Part of a small language model's weights.
Size: width 192, 12 heads of 32 (4 for keys and values), MLP 512 GeGLU.
Architecture: RMSNorm before and after each block, rotary positions, tied embeddings, capped logits.
Each number is 50 + 15 x the weight over its row's rms, rounded and kept within 0 to 99. Layers, rows and columns count from 0. The size before them is the row's rms in percent of the matrix's.

# layer 10 MLP gate, 512x192, rms 0.173, rows 490-494, columns 96-191
106:23 53 38 73 55 69 75 48 70 52 67 73 29 41 67 75 78 39 70 66 57 58 63 40 21 46 59 51 56 72 41 48 44 47 45 52 50 33 80 53 32 57 48 69 35 43 45 39 67 48 40 22 44 42 49 63 68 33 65 54 67 43 59 53 34 55 52 52 31 33 63 15 64 31 42 51 56 49 47 50 45 27 64 52 53 39 44 35 42 47 62 37 62 53 71 48
099:54 29 61 43 74 19 37 34 25 58 51 42 39 56 69 68 42 49 41 37 33 46 41 55 48 48 58 21 38 51 77 65 54 65 25 48 75 44 72 58 36 36 43 47 51 59 22 68 61 46 50 76 64 34 71 68 77 64 54 38 58 39 39 50 44 48 28 49 64 22 12 70 40 31 68 46 45 63 48 33 64 65 28 48 45 35 51 43 62 35 62 15 79 64 47 35
095:54 63 16 75 20 56 79 54 46 38 34 31 32 21 39 73 36 45 42 65 52 58 64 37 14 30 26 77 38 55 37 46 69 52 55 73 74 45 56 39 32 51 41 57 46 24 51 39 47 64 72 68 36 51 49 53 35 64 70 33 48 64 46 64 46 37 29 69 37 32 44 64 84 56 49 42 39 51 65 20 50 24 59 54 57 58 46 53 45 28 57 62 24 31 54 22
094:26 57 33 34 66 61 73 28 40 69 43 40 40 54 53 40 47 54 70 52 59 50 41 78 33 52 78 51 60 59 81 34 69 61 66 68 66 47 38 67 40 44 51 37 54 48 30 33 69 32 28 41 46 53 22 22 63 61 65 58 33 54 78 71 59 48 49 61 25 45 37 54 29 69 30 47 57 33 37 52 81 61 29 24 52 72 84 55 57 59 69 31 62 41 60 46
106:47 36 71 48 51 73 54 58 37 28 85 56 50 38 34 46 48 52 62 26 46 24 54 36 57 56 74 19 36 60 57 39 49 56 64 63 48 48 60 39 62 30 62 49 76 43 54 83 51 54 54 76 66 50 44 48 32 30 68 54 37 56 62 50 47 40 33 29 45 28 36 65 48 53 40 56 68 40 40 36 99 42 59 39 71 56 31 52 31 58 21 40 48 54 48 54
# layer 10 MLP up, 512x192, rms 0.182, rows 490-494, columns 96-191
111:59 50 91 31 34 42 67 43 59 30 44 62 63 51 58 20 51 55 40 68 48 62 59 26 55 44 50 48 53 62 46 69 50 37 32 53 56 51 34 27 27 85 55 45 64 51 54 50 58 48 71 67 72 51 57 51 37 55 43 49 47 78 53 56 68 32 58 37 72 51 44 55 52 68 41 55 30 54 81 51 48 49 45 49 53 45 69 43 48 71 44 41 30 68 53 18
093:59 73 72 62 50 69 72 66 44 61 57 50 50 45 81 31 37 28 45 54 70 48 32 50 50 65 43 64 53 36 57 49 75 44 25 54 24 72 47 51 55 54 46 30 66 64 77 44 41 64 48 39 54 40 58 52 36 42 25 72 33 53 68 52 56 60 26 48 50 74 61 33 49 43 60 23 80 70 51 45 50 33 55 41 57 43 67 49 50 29 43 65 56 60 51 82
095:51 28 40 61 61 38 51 39 84 59 47 44 51 60 49 76 43 84 33 52 42 55 53 15 24 49 63 44 43 49 53 66 44 56 52 62 66 32 71 57 66 40 32 65 53 73 53 30 51 48 57 36 52 62 30 65 48 68 68 61 34 59 79 59 68 71 33 58 65 73 69 37 79 73 56 57 55 28 50 69 67 65 44 41 46 53 46 60 43 30 36 33 49 68 63 53
099:45 53 35 69 60 51 35 56 55 67 52 71 48 57 79 49 47 65 49 58 35 33 50 30 41 55 57 29 69 49 56 24 67 56 41 62 36 49 47 43 51 32 31 62 43 62 51 59 66 49 52 40 37 07 44 39 57 70 51 35 27 57 51 32 56 58 43 39 58 82 42 45 42 60 56 50 31 41 82 53 50 71 26 56 59 06 67 42 36 65 50 59 75 62 52 39
096:27 64 52 53 48 32 40 28 40 55 51 00 44 29 56 56 67 68 57 38 52 60 45 29 70 60 25 64 30 60 58 49 43 59 49 47 48 63 45 37 45 49 64 45 63 19 68 18 43 47 39 33 41 69 26 53 71 53 43 55 82 51 30 36 47 84 66 50 42 67 61 32 48 64 68 59 51 79 80 56 23 21 50 77 52 37 48 58 29 50 50 55 45 44 25 62
# layer 10 MLP down (transposed), 512x192, rms 0.174, rows 490-494, columns 96-191
095:37 56 48 59 55 70 26 75 66 50 58 61 29 47 65 54 73 64 68 43 42 16 22 52 74 44 19 40 27 48 41 61 28 47 67 12 40 30 51 53 32 42 39 50 57 63 54 57 58 58 70 45 39 47 49 37 52 52 58 53 65 37 47 35 54 58 26 61 33 45 47 51 54 56 78 40 69 66 44 12 41 61 52 63 65 42 35 48 50 29 47 45 62 43 47 75
096:54 51 48 81 56 52 55 50 37 68 64 59 47 64 51 80 24 62 43 65 40 67 45 55 73 21 67 46 32 39 40 51 43 47 56 39 62 21 32 61 41 50 55 44 48 49 74 58 23 54 52 49 60 40 48 53 27 61 55 35 53 32 42 57 32 49 51 66 61 31 26 78 49 63 45 38 53 36 84 35 41 53 60 58 62 50 44 78 46 55 64 28 86 49 53 34
099:29 59 69 61 63 56 81 55 55 37 61 58 61 48 78 51 36 50 11 38 62 45 69 62 54 35 48 41 59 45 42 44 57 61 62 57 42 41 55 32 43 52 35 51 28 71 42 82 78 69 27 71 74 84 49 32 48 72 46 53 50 49 73 60 42 43 52 65 55 48 40 55 46 59 38 13 64 41 74 13 45 40 46 50 57 54 67 61 52 42 58 56 50 67 38 51
091:50 84 73 60 41 55 48 52 32 45 56 39 78 59 48 61 53 40 33 32 65 63 33 38 09 51 55 69 85 46 45 56 57 64 56 44 62 29 50 56 94 38 40 15 50 45 28 45 61 86 66 62 42 78 56 58 64 48 64 59 31 49 66 27 41 50 61 39 53 44 46 36 41 41 49 44 61 26 77 42 61 47 57 43 38 36 75 65 62 62 52 53 39 51 47 44
093:75 44 32 47 64 36 48 35 51 64 59 65 53 53 47 29 52 66 25 39 60 70 34 35 36 74 55 45 54 41 31 58 45 29 43 44 85 45 37 63 39 58 49 27 69 71 44 59 61 59 49 71 56 76 38 64 70 86 70 44 39 44 49 57 68 46 48 35 47 65 94 27 47 50 58 48 51 57 28 29 60 50 46 44 46 38 29 48 69 14 48 37 39 23 51 56